config = dict(
    d_model=128,
    n_kv_head=1,
    d_mlp=320,
    norm_place='pre',
    positions='rope',
    init='trunc',
    init_std_qkv=0.0501,
    init_std_o=0.00755,
    init_std_down=0.00675,
    optimizer='soap_variant',
    lr_head=0.00903,
    schedule='wsd',
    final_lr_fraction=0.0,
)
Each number is 50 + 15 x the weight over the matrix's rms, rounded and kept within 0 to 99. Layers, rows and columns count from 0.

# layer 6 MLP up, 320x128, rms 0.145, rows 265-283, columns 0-127
70 54 35 60 60 41 46 39 43 58 68 33 55 61 30 45 77 61 40 54 37 53 80 38 67 62 44 12 29 44 56 56 45 50 25 65 50 69 48 49 46 24 53 53 46 67 71 37 50 51 68 67 47 30 81 56 50 63 70 66 42 49 51 56 31 25 59 46 50 49 55 37 42 42 76 69 49 68 40 57 61 59 27 53 70 26 46 43 68 55 52 58 24 55 63 69 59 38 54 47 46 49 53 60 55 50 57 66 12 43 64 34 18 53 76 75 76 49 58 40 54 60 59 37 61 49 61 52
50 45 47 53 39 41 54 58 64 49 34 31 59 52 62 81 31 57 79 97 46 35 53 36 40 58 68 69 66 45 72 58 32 48 57 60 21 28 48 37 68 65 58 45 45 43 39 70 25 64 41 21 46 48 30 88 57 50 46 44 57 60 47 62 36 37 51 36 56 52 36 56 58 40 70 39 74 61 73 71 73 67 54 46 48 44 67 42 63 34 72 52 77 55 49 46 51 80 40 28 69 24 61 71 53 57 55 21 61 50 56 35 33 54 53 47 40 37 48 49 34 66 40 38 67 30 37 58
46 58 65 58 54 36 43 28 28 53 58 41 33 62 43 66 68 41 68 50 41 23 39 61 14 30 51 45 42 42 64 34 57 53 56 32 47 48 65 63 29 64 63 55 76 61 62 61 54 32 58 59 67 36 47 25 41 56 63 64 44 40 57 56 32 78 70 41 62 57 50 88 41 29 38 68 41 66 26 56 32 42 46 66 49 58 68 40 47 56 69 74 48 43 51 48 65 75 77 61 52 52 42 76 52 67 45 59 60 46 27 35 46 26 35 51 50 44 66 68 51 51 38 16 61 39 39 58
36 44 35 32 52 59 48 64 22 16 41 23 48 47 57 32 43 84 68 49 49 34 41 27 61 40 47 65 74 49 59 38 17 55 58 51 43 63 53 49 34 08 67 33 49 41 83 48 46 68 53 55 35 69 63 39 62 37 71 51 39 50 20 54 28 35 42 56 39 58 40 44 59 58 40 58 60 47 42 14 61 51 39 26 40 48 55 55 34 71 38 42 31 66 25 59 50 42 34 60 49 68 50 46 73 45 53 32 80 63 41 43 51 36 59 56 24 49 54 48 46 39 63 20 23 45 52 67
34 61 43 41 37 52 60 34 88 66 50 43 62 67 50 63 76 65 48 57 40 50 53 65 56 59 36 63 74 39 54 86 42 40 42 39 30 65 49 57 39 78 70 48 29 61 50 48 61 58 67 58 66 65 64 84 44 39 32 07 46 51 62 59 64 40 61 28 64 64 52 40 51 33 64 61 37 30 51 38 30 28 43 45 60 76 42 65 60 52 47 39 50 69 76 51 49 65 43 68 53 57 23 70 42 58 50 69 64 72 44 81 32 64 83 30 55 33 45 51 49 32 40 78 38 25 46 62
63 39 43 53 71 49 39 32 44 47 39 44 62 60 46 50 44 47 59 53 52 49 47 53 46 34 22 48 52 65 33 66 72 62 54 28 38 35 44 50 64 65 46 61 37 51 71 43 20 51 54 39 43 64 56 56 34 33 70 72 17 49 64 55 48 55 58 29 58 56 41 52 41 47 35 50 75 16 32 54 36 58 54 71 78 73 48 49 37 62 73 44 91 53 84 42 74 61 54 40 58 46 78 35 39 42 65 44 47 54 53 50 54 53 65 71 43 53 63 34 62 62 56 46 58 46 38 35
72 37 80 67 57 30 61 66 19 56 38 53 50 32 50 67 56 75 56 81 50 33 44 52 38 24 47 43 56 61 65 71 66 32 54 48 41 48 45 49 62 59 80 59 37 39 36 31 42 51 50 50 58 51 46 45 52 48 89 41 34 37 42 53 67 73 42 59 56 61 69 35 52 46 62 35 50 47 80 39 49 29 40 56 26 44 41 49 57 66 42 59 45 29 55 11 74 81 53 40 46 55 58 49 53 64 38 54 46 52 76 37 81 37 33 53 50 51 49 00 49 47 69 33 57 63 32 52
44 34 40 47 44 61 70 66 40 27 56 57 60 69 51 37 46 41 33 37 32 61 63 51 50 34 45 62 41 58 43 59 57 52 59 62 40 64 48 49 43 58 64 43 51 55 38 64 67 43 74 57 69 67 53 30 72 46 17 52 55 70 76 58 47 53 15 63 56 45 32 17 23 45 68 67 60 50 52 41 22 66 57 47 50 34 44 64 59 52 63 70 66 39 46 28 58 35 28 43 18 80 63 31 65 66 41 55 73 61 20 44 58 46 55 48 52 55 67 48 51 44 27 15 40 78 51 78
61 26 62 63 49 34 48 39 38 56 70 62 61 76 55 40 52 47 29 31 52 62 44 56 41 46 54 37 58 47 54 54 48 59 59 44 66 39 30 50 45 47 54 33 62 37 32 41 63 60 36 42 52 85 45 50 20 56 35 43 37 44 72 42 59 15 45 70 78 46 55 41 41 62 12 69 41 52 73 41 29 36 47 17 61 61 73 40 50 72 35 79 51 57 48 68 64 21 62 55 36 44 55 36 32 66 55 51 49 47 32 61 53 61 52 42 29 60 50 29 39 35 48 47 64 58 39 58
51 47 52 65 27 47 52 67 36 22 47 50 56 47 53 52 67 13 49 86 64 50 32 59 58 44 28 36 55 13 46 55 46 27 47 48 59 06 64 50 20 48 44 46 57 44 48 69 47 33 23 68 27 55 53 62 28 33 30 66 46 57 42 37 67 40 53 64 70 37 49 10 28 77 59 39 52 36 40 47 75 33 40 46 51 36 28 39 68 24 47 62 39 56 51 47 22 61 60 44 63 59 48 83 35 42 53 46 41 36 48 39 45 63 64 27 71 49 31 69 66 44 64 38 36 42 56 51
38 73 44 84 56 82 78 54 46 52 36 38 73 15 28 18 46 46 34 32 32 35 57 72 38 62 42 85 69 51 49 44 58 72 65 57 60 21 33 40 50 44 48 46 50 67 54 42 69 47 29 66 53 37 60 34 40 28 58 32 51 60 37 64 36 60 75 57 43 66 48 27 67 48 72 65 51 54 80 72 43 56 40 55 62 40 40 57 61 57 51 36 36 47 49 54 73 51 34 43 59 53 45 41 27 39 50 60 47 51 54 33 44 29 57 38 54 58 52 32 51 30 72 83 63 61 39 62
59 48 22 38 48 23 42 75 52 56 42 70 55 61 59 74 69 72 53 31 37 42 50 32 47 55 36 70 40 72 67 35 41 49 46 47 52 45 28 50 70 73 34 47 08 52 60 78 45 31 54 81 64 52 30 59 25 69 60 46 57 80 69 44 29 48 37 14 29 51 36 69 33 46 46 70 26 62 55 48 69 59 57 54 37 76 45 17 25 32 54 28 74 48 48 48 35 48 48 17 66 57 39 41 57 38 44 59 62 67 41 49 33 41 48 18 64 66 80 26 43 52 40 46 54 70 53 58
55 30 52 77 65 48 52 44 42 47 26 22 31 44 35 35 55 15 61 40 55 43 62 25 26 48 92 70 08 80 70 80 33 84 47 33 61 67 38 66 69 46 47 43 56 64 63 24 27 62 50 16 29 57 54 58 70 53 61 55 41 70 54 62 60 34 33 45 27 59 54 51 38 67 23 57 73 37 28 32 74 61 69 49 38 42 41 49 32 59 37 58 44 47 46 71 68 64 37 39 34 30 43 58 49 30 61 39 68 37 46 70 49 68 13 58 47 37 12 45 72 61 48 29 90 47 51 29
49 51 22 69 54 64 57 68 37 40 40 57 51 39 43 45 34 72 16 46 63 40 40 55 41 27 36 53 61 67 61 62 51 48 64 95 54 51 40 66 56 63 36 77 52 33 71 42 59 69 56 60 61 41 55 63 66 55 42 59 49 72 62 44 47 62 08 65 42 46 38 91 37 33 55 77 56 40 52 42 59 47 40 40 59 55 59 21 70 51 57 39 48 83 56 50 57 38 59 58 26 50 54 67 44 72 55 54 36 60 73 52 46 60 36 43 58 44 60 48 49 49 46 68 30 33 53 52
39 31 62 72 65 55 35 71 74 49 67 38 33 72 48 50 56 70 69 77 56 58 30 24 42 31 40 58 29 54 63 59 65 30 47 65 41 41 53 34 62 48 56 20 45 58 65 30 42 85 65 40 51 52 50 50 60 43 70 53 65 47 30 46 45 66 47 66 48 38 54 58 32 66 63 06 54 62 31 68 42 64 25 42 45 58 31 35 20 67 78 54 48 71 55 81 43 81 17 54 38 49 49 43 74 42 29 34 79 61 62 50 72 52 39 58 24 42 63 35 27 51 53 42 58 60 28 52
71 70 18 36 74 67 54 65 80 76 58 42 64 74 57 53 64 68 43 52 44 31 77 45 53 37 91 49 66 50 71 28 56 73 50 67 38 60 48 49 71 53 24 60 60 46 49 30 59 40 40 51 54 53 44 62 50 53 49 66 64 44 30 88 46 60 72 35 67 32 81 51 67 71 65 75 34 63 43 40 57 38 59 35 55 51 32 44 46 64 64 39 49 32 39 48 45 14 46 31 54 48 40 50 46 59 73 51 67 43 48 41 63 53 40 50 60 25 64 33 64 52 48 44 54 47 56 76
67 56 36 38 51 55 51 46 76 41 63 57 73 54 31 39 75 79 84 65 54 30 31 51 45 85 45 49 50 30 59 57 74 41 39 45 30 48 31 37 48 62 49 62 51 39 70 50 22 21 53 45 24 54 60 87 56 36 54 33 33 76 34 56 60 54 45 53 49 56 42 52 44 30 71 53 46 61 55 58 62 54 32 18 58 42 61 58 59 72 59 38 39 58 62 57 45 67 22 75 41 54 57 64 54 69 51 51 51 75 46 61 50 61 41 43 50 63 53 75 27 42 47 48 00 38 25 36
67 65 51 62 35 48 46 61 49 56 36 46 43 46 26 61 52 46 26 42 62 73 63 50 56 52 39 63 23 32 43 79 46 55 70 55 64 68 64 15 41 71 27 60 66 67 63 81 67 11 59 29 16 16 39 43 39 48 42 67 68 42 58 57 24 55 43 51 53 66 70 23 40 34 50 49 41 39 74 48 39 28 39 25 43 56 39 67 47 57 54 63 73 54 37 49 38 24 51 43 44 68 38 46 53 65 43 56 65 49 36 33 23 47 41 47 44 41 65 36 35 58 63 38 25 36 40 38
66 64 33 51 48 64 67 46 60 29 08 21 73 43 52 55 41 63 33 52 43 51 50 55 43 54 43 37 34 45 48 29 67 51 56 31 26 39 26 41 53 15 33 55 35 33 54 51 44 59 33 46 85 69 39 40 46 66 62 47 72 48 47 60 13 46 15 47 51 48 39 67 56 36 64 31 70 30 76 84 62 32 52 40 39 45 53 66 73 57 55 28 58 56 27 41 60 61 42 27 70 54 64 48 48 71 61 60 70 68 42 59 48 49 59 49 62 47 32 60 41 52 55 64 60 48 57 52
# layer 6 MLP down (transposed), 320x128, rms 0.133, rows 265-282, columns 0-127
63 66 42 49 63 56 47 75 21 89 51 84 58 69 50 53 31 56 32 55 60 20 78 45 49 54 41 39 42 48 61 46 54 25 47 69 45 66 51 39 47 57 27 74 42 41 57 50 42 52 50 69 60 53 42 84 90 63 40 64 62 77 42 52 51 61 43 63 49 37 62 36 82 59 93 39 37 50 50 57 47 57 42 69 31 40 67 31 34 49 60 85 42 26 68 54 55 58 49 40 55 58 54 26 49 53 64 43 30 52 54 56 52 49 31 28 19 22 61 48 33 49 47 51 50 80 37 30
52 34 64 49 46 37 39 29 32 67 54 38 52 45 50 53 61 58 38 35 49 50 20 46 49 65 59 65 67 49 68 42 48 32 66 59 19 48 69 67 69 39 49 72 62 72 55 53 87 42 69 41 62 67 37 46 52 59 48 41 27 43 38 32 42 27 62 45 28 54 75 41 53 47 67 67 59 28 26 54 72 65 50 69 55 39 36 43 60 28 51 54 44 48 49 35 74 52 31 65 46 55 49 69 67 38 43 56 64 41 30 45 17 50 58 48 46 27 47 68 33 75 74 48 56 54 42 88
38 45 79 53 48 17 40 51 63 05 63 38 36 42 42 35 58 27 45 68 86 60 17 40 69 52 38 26 38 53 40 40 52 43 57 48 72 81 71 60 38 38 30 46 22 43 53 51 38 56 55 70 24 45 66 45 42 53 77 55 44 28 42 48 38 70 60 62 62 43 47 45 51 62 57 51 60 53 56 68 34 69 47 52 25 65 27 62 36 39 54 74 40 45 76 59 38 32 59 44 34 55 38 71 17 37 53 42 55 53 63 41 47 66 53 36 63 62 42 22 57 62 51 61 41 64 67 73
37 28 62 59 47 64 26 63 51 69 32 42 35 34 68 51 72 66 58 47 55 61 63 68 32 59 45 38 73 75 35 55 26 29 36 50 52 56 40 25 42 44 41 59 67 46 84 39 20 49 56 48 27 46 50 43 66 62 47 38 43 26 62 33 50 74 60 58 48 36 37 33 62 30 91 64 44 34 19 37 24 56 36 57 69 49 38 42 46 48 40 62 32 54 56 54 32 37 39 35 49 60 65 77 49 60 31 44 31 63 50 26 67 26 59 38 60 52 38 47 66 34 67 70 74 47 45 34
54 56 37 73 53 47 38 41 79 29 50 23 58 37 47 37 62 55 34 67 59 60 39 34 36 65 35 59 54 45 72 57 60 36 37 62 39 38 30 52 19 33 68 65 52 40 45 51 51 43 51 27 65 42 42 55 55 45 25 26 31 60 65 53 54 32 15 25 42 72 71 17 83 44 61 58 48 47 64 55 41 75 69 47 42 26 59 64 44 66 75 62 53 69 42 67 55 42 31 59 53 47 29 69 40 42 62 55 54 62 71 36 50 36 83 56 61 64 28 44 57 73 53 50 45 74 62 12
31 47 58 53 48 51 70 58 84 58 39 57 47 71 27 66 44 60 61 55 52 55 44 48 96 65 70 51 16 67 50 47 71 31 71 47 69 45 50 63 57 36 29 79 56 59 46 60 58 37 54 52 68 53 43 64 77 30 73 54 56 46 63 78 62 30 54 77 42 65 42 57 41 30 37 54 47 66 38 49 57 88 35 46 40 38 71 42 37 40 52 56 56 58 19 48 53 55 13 60 46 54 39 47 56 60 39 42 78 32 30 49 43 45 61 51 44 29 54 48 63 35 64 49 52 74 58 51
64 48 59 51 84 56 40 49 48 43 56 34 64 64 58 36 57 41 84 47 58 24 26 61 66 17 41 54 62 74 46 49 53 25 57 46 62 43 64 27 72 45 44 45 63 92 53 65 85 69 72 25 52 62 49 51 59 47 49 66 42 18 40 44 52 43 51 65 70 49 50 56 40 57 22 58 58 69 62 38 49 72 36 49 47 48 56 35 71 43 43 19 55 37 76 41 34 55 51 27 58 59 60 64 40 55 49 57 59 54 22 60 47 45 54 36 28 30 92 56 57 64 44 46 45 48 58 36
43 48 50 60 61 55 36 37 39 52 41 32 63 65 48 41 45 44 41 47 78 91 31 47 71 48 43 49 63 52 56 54 73 53 50 55 57 57 59 51 14 22 41 53 31 49 30 23 49 29 26 65 65 59 59 52 66 78 87 57 51 69 32 27 26 34 52 58 70 24 24 39 60 26 50 54 31 65 39 42 59 47 47 51 58 32 72 69 42 79 34 28 50 57 57 40 60 68 56 48 45 38 47 45 30 44 32 36 35 57 55 54 54 59 30 26 75 42 42 26 50 55 67 29 57 35 65 39
35 72 45 54 56 36 71 39 72 51 46 30 44 63 45 40 61 83 41 52 33 49 37 60 56 53 37 24 45 44 57 36 49 56 67 48 82 43 41 45 54 49 44 60 59 68 28 43 61 84 34 46 48 50 38 60 50 66 73 54 48 74 51 57 35 40 31 43 82 40 51 39 39 72 37 71 47 48 55 76 56 50 27 82 71 41 31 49 79 71 39 60 54 33 59 44 58 44 54 53 47 22 47 79 58 46 69 71 48 28 49 47 61 53 53 48 16 39 28 48 35 49 50 65 57 65 58 46
53 51 41 54 59 41 60 57 34 72 38 32 47 57 68 44 49 53 42 45 52 31 61 90 39 44 49 44 96 51 43 55 14 39 57 31 25 46 43 59 41 48 49 83 45 51 32 58 37 66 72 64 70 36 24 47 35 67 70 30 52 50 40 53 50 29 35 33 61 53 52 76 51 44 60 39 80 71 79 35 60 74 66 35 43 54 42 42 67 52 29 31 36 44 79 60 20 23 85 67 48 25 50 70 64 60 56 49 48 65 46 40 55 39 65 56 63 62 51 59 55 57 42 48 44 54 79 41
47 28 60 46 70 36 70 44 65 38 45 37 40 50 39 65 45 36 72 75 45 45 47 70 79 65 42 75 56 49 38 30 22 43 45 50 68 28 50 54 47 75 61 31 25 43 73 40 44 42 27 58 37 60 59 39 57 68 95 56 44 40 49 70 87 66 18 19 46 67 58 51 75 58 80 40 41 47 41 42 41 40 35 66 68 28 63 66 47 45 29 70 44 44 34 52 37 47 51 65 10 45 54 88 64 28 43 35 33 62 58 50 69 62 45 75 38 23 55 38 38 34 85 63 37 48 59 50
65 36 72 24 38 45 73 35 14 35 76 48 68 51 51 47 19 29 64 56 66 34 60 58 44 57 65 67 52 65 34 53 58 58 44 60 33 16 44 31 59 33 57 29 50 69 55 67 35 60 45 48 68 48 47 51 53 16 61 72 56 51 51 37 65 62 51 60 42 44 61 40 42 71 48 61 87 54 30 50 64 68 53 22 54 55 24 65 62 63 40 46 50 34 49 48 46 29 41 61 29 40 61 49 45 57 82 62 51 51 49 44 46 41 54 37 70 73 34 28 59 52 31 59 56 86 83 37
25 63 88 48 61 51 46 48 51 46 12 20 58 38 76 48 35 66 43 29 46 47 40 39 63 14 72 56 35 58 56 94 22 40 51 40 73 68 41 57 70 45 59 64 83 33 70 25 46 56 46 38 65 57 59 67 55 36 31 60 54 47 23 63 65 67 38 58 41 84 70 17 16 70 52 57 48 53 41 34 48 75 64 28 35 31 40 19 49 47 72 45 45 42 13 53 62 84 38 53 48 64 50 67 58 47 73 73 42 61 57 70 38 48 34 33 33 27 63 33 54 36 36 47 28 34 37 51
51 49 58 35 31 73 38 52 81 32 87 53 52 25 78 34 48 58 51 63 61 44 36 57 60 45 53 47 37 31 44 62 59 58 44 64 61 57 56 28 34 38 67 47 58 39 22 51 37 62 31 60 36 35 77 40 46 70 45 73 45 53 44 41 44 37 53 68 47 74 51 46 60 37 50 40 53 39 46 67 71 57 27 30 38 27 63 50 84 40 58 42 80 28 67 46 48 61 69 56 40 61 61 52 49 70 48 31 66 45 35 00 25 41 46 59 55 53 51 29 57 39 44 30 45 61 31 54
66 52 42 42 42 40 44 58 53 38 38 36 59 53 32 46 70 78 78 47 51 59 75 78 46 48 99 40 49 38 59 33 38 29 60 52 53 36 41 65 36 66 56 49 54 45 27 57 60 30 79 58 64 44 53 64 37 30 57 63 37 54 75 47 30 47 55 47 44 20 56 56 62 42 67 61 60 57 58 40 55 46 61 67 88 34 09 41 54 49 28 49 42 56 63 37 51 48 59 37 55 54 56 53 54 46 70 43 49 13 63 46 27 65 29 54 48 32 57 47 51 55 54 36 60 44 52 12
58 60 20 41 59 31 53 50 41 43 39 72 45 67 81 48 74 65 57 57 66 40 66 37 60 36 61 34 45 51 66 54 41 50 39 39 55 56 79 32 53 66 47 63 78 50 46 46 44 39 64 39 66 52 46 58 47 42 51 52 21 86 69 52 84 59 31 58 50 37 28 22 43 81 43 57 44 54 40 48 64 26 57 61 63 53 24 46 66 32 42 58 36 21 58 37 39 24 52 35 47 50 34 49 37 57 69 46 43 56 49 40 44 40 41 33 51 37 49 56 61 40 71 51 60 40 82 65
66 30 58 63 83 56 49 61 37 61 39 49 66 63 74 49 45 65 61 24 74 38 24 56 68 36 57 60 67 36 22 54 63 40 52 48 29 30 67 48 46 69 40 52 57 61 36 33 39 49 42 41 44 68 40 58 69 79 37 57 73 57 56 75 50 35 64 31 45 42 37 59 69 32 81 18 63 76 64 59 33 33 64 65 64 47 68 67 35 59 32 41 37 27 41 32 28 59 81 48 45 41 65 26 45 19 41 43 58 29 53 50 61 05 58 43 48 39 51 58 47 43 29 66 36 29 60 75
54 56 65 64 40 38 69 51 31 53 46 83 37 26 48 42 50 44 36 50 49 62 63 31 33 55 43 51 44 48 41 37 39 45 21 68 47 51 43 59 31 38 44 56 62 30 31 37 48 79 65 47 27 35 47 19 39 26 56 58 39 49 54 43 53 54 64 32 43 50 57 63 63 58 40 43 33 38 47 27 32 55 44 46 47 44 61 34 33 55 67 53 55 48 50 68 52 42 53 73 62 76 55 76 48 32 48 61 84 29 15 58 48 95 52 35 43 54 73 59 70 50 43 47 70 76 33 49
# layer 6 MLP gate, 320x128, rms 0.152, rows 266-283, columns 0-127
46 65 51 42 51 34 70 64 57 56 81 50 38 64 52 68 46 41 39 21 62 51 36 71 56 44 71 71 51 50 46 47 59 59 55 29 26 47 44 53 55 49 73 70 64 47 61 22 65 38 48 45 54 50 33 46 37 56 50 39 47 33 35 59 56 51 43 65 41 37 76 36 70 63 41 30 34 72 63 33 30 49 28 71 72 55 35 59 56 46 64 50 55 47 55 58 65 09 29 58 38 62 44 44 20 52 51 85 45 56 45 12 68 41 56 36 57 58 32 57 60 27 32 33 39 69 56 49
81 68 42 56 48 54 75 40 46 28 39 52 64 50 54 45 34 56 44 59 44 70 31 40 61 48 72 51 31 56 43 61 45 43 49 75 43 51 28 61 74 67 51 55 54 45 55 69 49 59 49 46 57 56 57 37 63 54 22 57 50 38 40 32 34 42 33 42 54 63 87 60 48 30 39 54 54 54 44 53 40 52 25 38 64 30 63 70 87 57 55 14 58 66 58 62 56 53 33 74 41 70 41 17 55 38 61 72 48 93 42 30 44 68 32 83 37 79 32 63 62 59 45 31 59 76 98 67
49 35 55 26 07 25 62 41 18 27 41 59 36 51 50 61 43 23 64 34 57 23 34 64 44 51 67 28 52 46 45 61 64 46 51 34 45 30 53 32 32 70 15 41 75 25 34 74 57 31 54 33 69 31 56 62 58 52 47 61 90 35 46 43 63 45 69 28 49 34 78 79 65 37 83 43 23 45 63 54 66 26 73 46 61 81 27 48 42 48 41 47 34 79 16 19 62 60 51 65 59 24 29 47 69 52 45 43 09 28 66 41 34 33 61 49 52 36 51 75 41 44 61 27 49 62 82 52
68 32 38 52 58 59 35 39 41 67 35 99 54 68 47 69 66 35 48 24 35 57 69 51 59 33 42 43 60 45 69 20 42 31 53 58 55 55 56 66 40 75 29 65 59 43 35 88 49 29 86 32 53 30 42 62 50 68 67 43 74 21 72 68 15 39 43 59 59 48 36 46 27 47 53 45 58 57 50 28 69 43 59 60 19 32 33 32 66 25 40 70 31 44 65 47 61 34 67 29 52 62 82 45 47 65 52 41 44 44 43 26 63 53 10 84 38 38 71 57 81 62 56 51 58 74 75 56
53 40 59 59 54 31 43 61 50 72 50 69 30 39 31 76 55 51 53 59 48 28 55 47 41 61 49 32 41 57 64 56 52 57 57 60 61 51 68 42 48 51 37 49 72 52 51 45 50 90 49 41 57 35 36 74 50 55 41 15 64 15 52 29 65 32 31 58 62 47 66 43 71 36 59 63 29 64 32 64 44 62 25 42 47 56 60 41 55 39 32 50 13 39 39 25 37 48 55 56 51 39 24 41 59 41 49 72 61 46 57 45 32 54 45 31 46 56 65 40 62 58 51 45 53 51 36 54
50 36 20 40 99 52 60 55 79 48 35 50 47 28 29 52 32 31 64 47 55 24 53 43 38 77 52 81 45 36 40 32 35 38 76 24 70 53 65 26 37 74 55 32 75 42 72 70 37 56 51 59 81 52 91 39 43 43 62 76 24 26 37 69 40 40 51 73 12 46 58 41 67 46 52 38 40 25 50 37 47 65 21 32 67 54 88 41 45 51 73 59 49 54 46 71 54 42 37 35 27 70 37 25 54 34 51 48 55 42 45 65 50 69 30 55 29 38 60 50 46 53 41 30 57 57 44 50
43 41 63 45 47 56 57 52 33 52 75 52 48 56 49 54 25 60 11 46 25 39 73 37 54 20 47 27 41 55 66 36 45 35 60 46 53 61 62 24 64 71 39 40 35 74 65 46 15 48 70 52 57 48 65 68 52 62 22 45 29 57 32 52 65 38 68 65 50 45 56 23 46 66 33 49 51 42 68 56 15 56 38 59 76 49 27 57 58 69 12 87 59 94 63 56 64 73 64 61 70 74 31 33 25 58 42 50 62 53 38 37 57 64 51 29 52 44 50 57 21 34 63 34 44 73 44 42
39 34 53 62 51 51 45 46 39 37 43 34 30 63 45 86 58 28 45 88 54 57 63 45 47 32 33 50 55 14 56 29 62 53 70 70 66 52 44 52 40 55 65 49 66 49 49 35 81 61 55 63 46 58 39 55 56 32 54 46 48 51 32 52 59 65 51 37 27 29 31 85 29 70 48 09 57 30 59 55 60 53 71 62 51 36 58 52 40 36 46 59 65 55 41 92 47 50 56 48 32 40 33 44 61 47 39 79 44 35 54 38 53 27 59 25 63 46 41 45 40 25 32 35 50 39 71 53
67 54 66 57 40 43 48 76 55 20 54 42 66 36 66 53 56 60 55 61 62 34 46 42 48 77 67 56 49 40 45 57 30 49 61 35 60 34 76 43 52 51 48 08 31 70 68 52 58 56 34 39 29 58 43 57 74 71 26 40 29 41 38 49 46 30 33 46 57 32 73 38 57 49 44 41 56 36 35 70 52 53 74 86 66 58 54 54 35 31 70 67 62 55 37 22 41 71 34 41 58 55 40 65 68 53 16 46 31 71 49 72 55 53 55 49 36 49 64 38 52 60 31 56 32 22 47 59
47 60 61 62 67 41 46 29 46 60 59 54 48 28 61 58 44 48 61 32 45 39 32 63 54 63 39 54 40 63 42 42 68 59 46 49 55 68 22 58 72 55 66 47 58 56 72 54 49 25 35 57 65 53 41 80 37 67 69 48 37 38 38 55 75 63 55 46 44 57 56 45 59 64 71 47 78 43 76 68 28 58 53 31 56 00 51 27 61 41 28 52 57 48 89 72 76 45 72 51 52 61 36 58 35 26 63 53 46 54 40 44 74 48 46 73 50 64 29 52 45 50 45 63 65 33 35 16
35 41 70 67 74 45 50 30 41 56 80 66 63 56 20 58 65 27 41 33 35 30 46 53 39 45 41 46 64 33 73 19 52 46 34 54 39 58 85 70 51 60 52 61 75 44 59 21 43 58 70 61 14 39 50 50 43 36 54 48 36 47 32 78 56 51 55 64 48 54 34 57 58 22 61 30 36 39 45 30 34 46 47 80 44 30 46 68 53 45 41 63 61 29 89 62 63 32 69 30 37 48 33 36 48 59 55 59 50 58 41 34 30 57 45 60 65 58 53 59 44 46 20 44 30 59 26 33
39 57 41 81 53 26 50 46 50 51 48 20 63 50 83 65 95 54 51 39 43 43 43 18 75 40 37 51 64 60 56 27 59 33 61 38 37 55 60 80 28 34 52 71 43 63 51 41 51 39 43 49 51 66 93 55 54 27 42 47 41 53 45 59 72 51 40 69 69 23 45 33 36 75 35 62 55 63 41 41 47 39 99 37 48 33 47 55 69 43 83 96 47 44 35 51 32 46 52 49 39 74 52 24 72 29 67 62 36 32 17 51 23 74 19 58 48 70 39 51 36 37 65 62 62 63 51 66
29 56 72 43 45 58 66 23 31 34 60 64 68 73 23 33 76 25 48 51 54 56 59 51 42 68 42 46 11 73 41 73 50 48 39 39 83 48 72 43 58 48 52 32 32 54 33 71 36 41 23 38 53 72 37 48 66 54 46 46 48 49 63 46 18 47 63 53 61 63 63 25 42 61 45 66 62 28 48 41 55 46 61 76 42 72 50 26 24 60 47 38 26 43 60 35 46 35 28 47 70 86 49 37 18 62 48 59 46 52 41 72 42 26 26 53 08 44 47 73 39 58 49 51 41 27 32 53
55 61 42 76 61 39 43 49 52 53 56 29 52 68 52 27 36 46 94 63 51 48 37 42 68 52 62 63 48 52 28 58 36 31 67 67 47 66 30 51 34 62 36 55 42 61 32 32 51 50 47 65 27 60 45 65 43 43 29 41 55 47 42 40 55 66 48 53 51 66 49 45 71 35 53 27 49 77 47 40 42 60 66 44 55 49 66 43 69 43 50 46 39 61 63 49 58 40 50 12 33 59 67 46 46 57 60 41 51 36 20 54 36 40 29 57 36 05 67 40 30 55 37 79 52 23 34 50
31 48 62 42 54 49 64 37 54 69 58 51 45 45 36 45 63 59 29 48 47 57 18 46 64 54 45 28 36 31 26 51 57 23 72 72 44 35 31 29 52 51 55 45 47 39 40 58 57 32 42 53 24 36 46 44 34 53 43 44 65 47 31 57 69 42 55 56 53 68 44 59 68 44 71 35 38 77 49 47 38 51 40 47 51 38 59 46 62 32 54 54 52 39 32 45 60 67 37 46 42 30 63 44 35 30 52 38 43 55 67 45 40 55 38 79 54 24 63 31 35 67 72 97 64 62 32 29
87 36 31 39 55 34 47 45 19 61 58 35 48 63 52 39 72 42 41 71 66 47 66 65 47 51 34 56 23 68 71 59 64 61 34 46 58 56 38 45 89 40 44 33 47 45 67 48 46 32 26 36 55 32 55 46 44 56 45 40 10 69 67 30 63 54 47 52 44 46 71 68 59 51 32 52 66 43 36 51 56 75 50 51 89 64 40 43 42 57 46 49 34 43 77 49 46 74 61 56 51 54 50 55 25 73 55 52 14 29 72 64 37 22 43 40 50 41 49 38 46 48 47 37 51 24 55 67
56 59 79 69 36 54 40 40 63 62 58 32 41 38 56 26 56 48 45 37 53 50 66 44 62 43 23 34 53 36 43 56 39 52 57 26 50 37 49 19 49 59 40 59 65 32 67 59 80 48 38 61 43 63 55 50 26 40 39 52 87 47 57 55 36 59 29 41 64 39 42 53 56 51 48 37 68 57 62 33 56 74 41 44 49 54 82 43 42 77 45 46 99 28 56 46 45 41 54 27 48 40 22 30 46 43 50 52 40 27 54 29 49 30 38 34 42 49 52 49 35 54 46 67 60 26 42 63
36 52 68 23 52 42 59 43 19 49 41 46 46 47 46 68 58 18 72 49 43 44 58 40 59 56 52 47 57 46 56 51 62 29 32 76 73 62 65 66 56 62 61 38 62 54 81 60 57 46 70 62 16 56 56 46 54 62 56 54 21 55 31 47 85 42 48 55 28 68 98 53 53 59 64 57 31 59 59 33 44 61 41 66 59 64 29 43 33 61 43 48 61 23 64 50 44 42 72 55 70 24 33 46 31 45 57 23 60 40 42 42 67 61 44 31 49 57 29 57 59 47 46 58 45 50 43 84